python train.py --n_layer=10 --d_model=576 --n_head=14 --n_kv_head=14 --head_dim=64 --d_mlp=896 --vocab_size=32768 --activation="swiglu" --norm="rmsnorm" --norm_place="pre" --norm_eps=1e-06 --positions="rope" --rope_base=10000.0 --rope_fraction=0.75 --qk_norm=false --attn_scale=0.125 --bias="none" --tie_embeddings=false --parallel_block=false --init="uniform" --init_std_qkv=0.0195 --init_std_o=0.0156 --init_std_up=0.0195 --init_std_down=0.0 --optimizer="soap_variant" --lr=0.00262 --beta1=0.95 --beta2=0.98 --weight_decay=0.14 --lr_head=0.00438 --grad_clip=1.0 --warmup_steps=200 --schedule="wsd" --decay_fraction=0.57 --decay_shape="pow" --final_lr_fraction=0.0 --batch_tokens=131072 --seq_len=512 --doc_mask=false --train_tokens=440000000 --steps=3357 --dataset="wikipedia_en"
Each number is 128 + 24 x the weight over its row's rms, rounded and kept within 0 to 255. Layers, rows and columns count from 0. Numbers have three digits each. The size before them is the row's rms in percent of the matrix's.

# down: layer 2 MLP down (transposed), 896x576, rms 0.0773, rows 52-66, columns 0-143
# gate: layer 2 MLP gate, 896x576, rms 0.0804, rows 53-67, columns 0-143
# up: layer 2 MLP up, 896x576, rms 0.0812, rows 53-66, columns 0-143
down52 108:071127111112162156143155174158115100132095106205120128116093105114116139118148108155134130119099124124148129142098116132128131109106110138164181130121128161145104148139097130119162124119132086095140096121156113055110091168153148140093127122116138144105065151110104112143140078124123169128133159095080139171166144153165080130123164113148101149111073113161115122114115125114128147116157144179117072127157137154122141139169096154105118
gate53 109:103140134079166118116169082081132118135149134146088102120133112131145153140180150141147167135135121154161155137131115124153116099175134115136116101158160110118147144138136105169126101104167145127125146131112154128176132119133108154113147142113117163142152153117112115069102126129085123136191118134130098139148146136133167113205096150104148106131140089162162140134123140135097118118168131148127105124128115132120115139179185155106106
up53 088:066160128124133117113123108120124118113178145113095118118151086139113139127138107119125161156113119144132141122141132121149092124154112101103085099144119155091146142128150084150131113111154135144145148140155176111153129107092101162123143145133117155091168141150101129106123108124127099099174131117129119157161150094104186125153113134121159163154154106170147148135106146136109123135132118137158122138096095153136090119129172185090122
down53 095:131148123129141149104135159128167108080134149115133119146147162118139098153137114139136143128119145085143120145097138131157131110087131155141076160129165084128137115106127127180097122131145148123151092134151180081113155167121103166140200119155146119129123167140131124138150086182136141157150132119112140107120106141119122122137119136131063151151140078127161174104155131190150075134134123114139126134151087115143140120105108181128144
gate54 104:112122119119133126120105141177139043095151115114135193117099130156164156094135132136112129136137102123131155148171133115151105110101118146158118143119144154116185114125128100140130121100116117119122131125133120102130118181085151167168146125127137140112122116111149142100099124089123159104146095121102102124133160125112119127126121112094117145119156141120135129142122120100097158100151122094078067088147093133096164178129121109164127
up54 112:116150120166093113116125088101096103082156117105088126137151132096080108151128128138144112189144108082104122132135110127122098119137131135138120126098139161107125126154089126113100136111116135123105117144125166122141111135167117126157130086154107155130111095119125187140161151148128110151113108151163165113102092144119144172104096130082094113125116091086103131128158097123118099135095071111139132133096101127142077143115136123114098
down54 103:131109136120139139146094142161095138086097129137176140148142128131108170068173140132141134126093133091140166102147113104149138105113158139131125098138152132125101105131110166175118062152092122107095137136119156109135089160133133128120112102091128140104098124114131110107135149137113101140065155090137128149155134104068122138161142108106155090110097184115113111162126156126131132102152104151097138150121108121149146130178098124132151
gate55 108:147126139165108131099107140139097112144113109094150116116151130144157104134150095146124114117128111165130114153124181114144168120149114121142127120143156098121163098137138125127158141161135140105138194191125155180123148141138157100137161152165137118112163124107074147156150134139147119153168108123108110119136154124141129114137134128130093114111188083109112133133137140130146141132149101145111148116089113152117099137106136106118108
up55 102:157115194139113108132106171100115095136141126105144092095112131097136119127158111117149155096135114165112120109124163128086150145113157098118116110140135105144103121113094131133156097156086148138161162189114142163121162126121152117108137164113185139119141091171106123159163121110142139088155110100104102112154162114116150133159147114114109107135109115111145115123123140094098125134131080149167175140101131129126094148150123120087126
down55 103:130079105184070175139138064138132161121125168092166118124104126091147117128142116126104126113118134176115055140124126112108153134146094126099144135159135112105148108123127137147155160110100111173173172134128115163116100129113147128128109162120118135136129095131139127141146135106151133126131112064133129118136118127135111159143154139124089157119153136140130119054122107098121170102141127122122115116127117148116131126106123114096143
gate56 092:089141092151151151139115125135122094105116104135118174124149130114126130145134100146121157100139150139123116103162172152121177094170077131128169118113128091136117111110117104084143160133167112119063115167180088116156113109104163130151176147089102098121103135134137107115116168157156133078113124114103133142121134156134137137132148144134158137109124164109093121143145106106147159144147125077109113124137129148144124121146138154157130
up56 091:106147110128143139110166138099107138124091114126117132131138106095145099147124131146145182132143131153088140106137159124125125092116113132142132119129116085123105140150162118113127181115132102104077147117152136120152152164097142118083146107132061159111137127139098099129116175122114139103153148097107137151137110158148124135140143160149127140120101111117120116125122115148163110143092130100143119115098105132147109145123122114174143
down56 091:141158095110158200130105127146133142095143115170148105069105123108169138150144123098111143119124139124110118124115134094100157143123132132140125149154127113148118164148156142099122128105128111142097124115124133107139123121114161129103156098130125186135144104130111111142121154138126122135174130136154122142148150145118139158111151111137141157151103141160107102164113121127150134122127151089114136168140162109173117105094111149165116
gate57 094:161130128127117166095123142136137149110114152125124120113110146108083106132135112149139139138120141089122116097095170119128171125118155062111101094126157163144110120096076136167139145090136155124141139106112137134163115152129130153128114127120123123132114099120183086091135126090130154158111135162148150155085162095148171142150151140121170109136100139196105103113086148127130137120120086154161085147129140155149140162150129146142155
up57 100:103140153132134119150125137139102119149115098124105109127125145178117099140110136153096079158152133094062109157113169089123130153140085120157123095109115128163121095109103161145073123118106142125159159091148156176109135141149131163126132113176132120099119090137149092172104121129087118092145101132134157145175137136107163150126104156102140120140121103125120113107131112143138151123114135156114107158103098109144116143141139110136146
down57 111:167108143176131167123085152144123106126138123115163136149108132139146116192160167142139120106105097147104126158169141153112120132153158128114127156146106140081162100127089084129133167126119100105099146118152097116109153095107132125161083065151119084120076106152086121127142114110115154109115118179152115136164129118152082095103121133169099095145139118113160109085138113125131122123143124108146115127082141127123148142135137138134102
gate58 104:150159099125123129111211170136131136135120119094076130160113123094121099110134135116092086098101150145155147101131137132113160138140120112059083146141194143148102143124101166070114121152099119110158144097155129112138146163150148119115124147106142150105146141156109124129152171085123104138100142105102148184114100139151150143149140091086134105152135143101142161139142124186150161127163127116115146118175147115089149122127132104108136
up58 102:148114096078138153083137125161173124129138103133127116110129138144110124087109097076056133114112161152121116103135103156113134114115149092094151100152132142158158139133161157083111128142111131100150124150108117164110159085121132104133141132127162159079130180129120118133148143113129110129088107131167139150129128130125138140145128163070134158171189093138152114078113056162128164160113102099125155147124144104130142122115172127130145
down58 104:101132103069111129091140154114149155133177167081128122145125101132124136096089133112121171118096104126108131147153111139100139102134162072090120160161109120139116112138128104172126120126143136120100129137138104096117154157178127155131120113107180172104131151143104131133168100143118156130154102086158121147148104111124093140159121145117125156149116121101172118112145129104124195149118071103132143147139148109114156139126133118133127
gate59 094:099139143126122165112071130110158074162125153117148119089136118146112139075118117098113088121141168155146134145147141141131086150119158114081141139142155100175147102138117089116126129149160134144151140152145158072114132107101133105152105092108116128125129123123147115114111150123133097103150138136119182135131147141128131130105125152140146136128114105118157159135131132179107163194075147136120141136141128070090113114147112132115138
up59 085:166122166113124126130169116149106164132163079118103124133132160076125134144147135132151167137087104073121112119111103106178126131122086129185102137099112154103109120145117121091117188092123086117098114092123110152109115169183160150108118109132125127129163135093116159104129152136111135151082147121127093085132106094124123138116118110073138133133127144147122139117145117093135159136117142118139100119142134184121138145104158129152121
down59 090:143114156122112098133139163153079117106103078112108143094146170140151149139113124146173148171116138107155151122148136115169138109097122138175115125098103167119120084170121150139142120076128114117122140098112109146097103169172126159129112115104112132132124099102127150110131143124127160097121132118173125155127163166148102139125148128113158137125157143176145133102143153120169114153151112109152108126091148151115089106118157106156121
gate60 093:175101118112102092172111120160094130128133082093153126084113126134121134138098130111160133109147121115141138122102084145164122117123127166159113165127091149137130094163120116090129137130142118114122167122127145091147119084155122135091145094117102110089126096127125137140149127195086147146108156107119108088141116160181119117142119125091111153101124119146152098141131131174129085139123144120124121123150142104146096092138132125124093
up60 091:148115126134121130153114123120115117191094127069129140090107079117132126111132161109129124118097160103138146083121107118115112138139169129083168177115120128112119108117099140121139106126111135138122126135134141136126141145134148138155095123158140116149173116123166133159090094084118102149105158126117138098119130146138139131138139165140133135136138121126110135134103165152130135120147133141132138135102146114147156171115130154100126
down60 101:122147161096109126118118129119106119145079159181105143173157156137131155132138088179118162128121115128143095165120160122098121141105160138125139116129151141107070152115118157133112131093140141118109120175110144128124129133073157117138122129146109142142110164115143118119123131105158142129154132136141131151131154096119151145154139089140108123129159137150115141104129074168112135166175173140130141139099152090113151130117086106156122
gate61 103:111101075103186115117098118147103142094074099105125160112149171123146151112117124154062076142129122106141143109088149139075108143182108120108128138147166142078124129151088101126164134130141142109121143114136139105142140089111109184113125145121104157168133152141150158126131134136148103124114151147116160144085080096139158149119145117111129126122094105156125156103079155136152147123112078133118110159136137112170105139130145137132127
up61 095:122140181135099137153159144097143126118150157170107065115091088132131107139131151159164140097147144156114131150169117099175154106056134149159176126098089156176163145073147146112107128111133119134165132152121129128140161150126092072150138094156154122129139128122110124150144126124116088118122102116137119131149158137113121149165090122127141138141151135097121130121165112123132133155127157107111154124117126143133123135146120147157139
down61 098:158116113141073110116144134134132127133152180138143100145112133122114157125138115111137169118121158169184158107091116117136175096123143114156126165090138158135084137122163150146119091135130138120132157137107139117105109171103116100115104061098096081102108139055147156152128138125111139116093118114135127079140118124124109071163109163094137124120152098118126134138129137167100147104142114177114125126087104135107169129152154152162113
gate62 115:147097143108149139153124139162095093185124151154125091104107163144111127122118130078116132104101109099116169116106104106140100135133109129136137158102099154158150153136110105142109106158109153141122144102154102069124126130155096149162092097147102131111166139125149137114081087121124134128144172130128160111149105140120135127138151123151105191125129170124084135159153141159153138124205131124135091146169126143118121167110145112125101
up62 111:103141123105129097141141113125162092124105153156149123120148156129139103105172100109111102090127108151114138137119135138128136117129123136143105132127115141115134151136148126153143148120063123099111115132132098138104157157117140126135148115103105112113154126105150135150162129141101126103121135120147110112141123113092085140122167108124122132113131145114094124171110104058113111147167139139116142142119142109144147109091104119107134
down62 111:138115081154083079134133141157180130139108164086103129103123145109105121106123145113141089115152095129130072137134167143134096161126149134112083108125129152131174122157113141091115121154140120115099099180150175098129128100134133107109113130109129136100096163118125147164149170149174122117130155131145103077097128141084173148085141114126085116166167150114092072115132130111123176165167118152132155115111118121116103049095089120138107
gate63 098:113106154144111116137130092113066145099125152118127101147159144122096112129156120146161106121137136130129105116090111113143116142124108121162103153125135108147112121131137141121151100147169118149168137093123112086085142153154089101191129163124134142117142116130141094129093171086174138134138140124120140120135137186136131139150137165076126093135120135137183124194132112169121121113121124119127127130149155113149108125156160106145116
up63 101:169149110130134152124135167128137126141127116123174154104142115100170170132110125103087112104120127113155150140165183129106129110137132104096139126157133142144143111118108147162137161129108126141089126132137133164154140088101168130091148131150166171148122132143116172148102129165123151148136106087183098115114115107119129104087111092156148175139093110114075129117132144142131101147121114161118144114135120112119124153110119137086116
down63 102:155164122110087111155116152098131118113090124116131163134112123131096162124112128130094112154132142167157148097130134160155122180155150148105107065076165121112134126112149126191132073138130170103156125117169130162153129117130111130131130121132156179138161119111148119150095124155128082106164149129166083133093184132120158119090100133123116097181112129115131095144119138093122112112113121090115092122068111097128098136144144077120093
gate64 092:120156108121114144102129139100091139126105161139102128153144131143146126069137140140122113110120131139105155149161151160117120148125149163147154087131087140140099158134103123109157138124131118102119111165138112086151137124117121127155088093140107161157153121132137128162133092122149137088152155096077161123143115134167148121150123143115147099083139113111093104119100102142111150128140120135130135125102115128128161142130128114138153
up64 090:146108114146144164151102142121113132177114131115139116156143135116125141140108156062123156099141120077092149104130144118147148083144104114144124122076121109129134140153145115137130151099149129154153134101131107088134158151145148116123109099144125104154134105124116134106122117145116132152116104134151137139056114128082159105117157080134137164159111188133133136125134130132087130104126102104152102115138081143126126112136132155127135
down64 094:153094157136117111171114107120130141122127134103111068115131149147112139140107162153089144107149159117165099142139140105122123113180097128130122105101187162103096123160093118130108131080137111110146143110118094082188133143090124117102130132116107082133145076117144110143116107086111124107118165108149115163098123127116124125152145090099112153098127115145141154152139124086103106103152129104106128085174076117145112130089135122143108
gate65 090:140134126140134163116111114122180095132117118102138141073146147146121167112089131133102120107144196160094099170083101153099145129147138101141169110106147108122100129131078143105086115095111090135113143187147104135121130104103158123115099149129102124138114117144118112189151068127175077063124144110142138130121101138137110136134130129157145157123141144127120141133095174141110143102120120082115127117135091128145120199141141083141121
up65 099:141142130112104130134124119086175140118160125097096141112167148104115157114148159087056103138112138178119133194121136104102147096119136132133104092141175114154119110125143113126160202116128111093122118114153121095144120119137163130099110146136116117120138120140136149139149044124105131103133160113169111128141101147112117163139155100104092152107120094117133170133123113116139139095114132131135153119111127118156122159144149145099113
down65 101:132127152112119132151108142125131121136133099112113122119141145103164135141189106087077116125121096125173171160131169159106126149118148147136111106124132126122113118115149132145119143133145109100137143168084135111120149138125133114129121116134112156194163112130116114118117149039130116094138169133131133125141088090136138162130120130150126151161131078099150128152146114119139128090151172110145125105144097114115141149150109149090114
gate66 097:119129134121130114173120117137111143106121117122150106094165117101133132125176135116116110107105167122142111126165168123107167158081147088154157099152137145119133133139138167153104132103116128146140123125141147096160130158117130122145135111130153150107099122185124161114113140107123123189137156143105065125096134127106134110134141125155147176119148113091126116116116105091135099136181147123110141136199084130132158129133128108122161
up66 096:134094145136104141102072134102117122112131137115157116110168086110107158094153166139119182141075116125111128124174121107103127167108177112141103093136108131117122102113138128142151088084155105132150118097151166137143139169149109129132163161114160143141107122148130152165111159107107123110136145103143119132101105129124181136145151105146105148150152129135112117155140121086090088084134089104134143120115131108150141111151129145136112
down66 106:129100130152126123144099107140109108109136144130119100118143112100137144094130181153107114117077141122102131121161154103136101175091118088127096111127150139142139130136155137130149121140098100124108151092107136133156160155126159143100117129171202101142121113143095129183110150097134117135153157131131111107109126122154149143122156122142097123133126109188147153128118146076117085068135089138128098142162126102126132124147086140099115
gate67 095:075134173114092075117152092160083094096117147138117181108124156103096122117165148128123123138176135122173109144106148162142133158142178139100094125158147146114131115126139127146108129110195106135145113136102121120112080135133162106113142085159118121124120149139106134136173146119140130143111113128072134136088086147107087153154123174133131113105155143120141102163137149138134122107139167125117139121127088119126165109109149145124127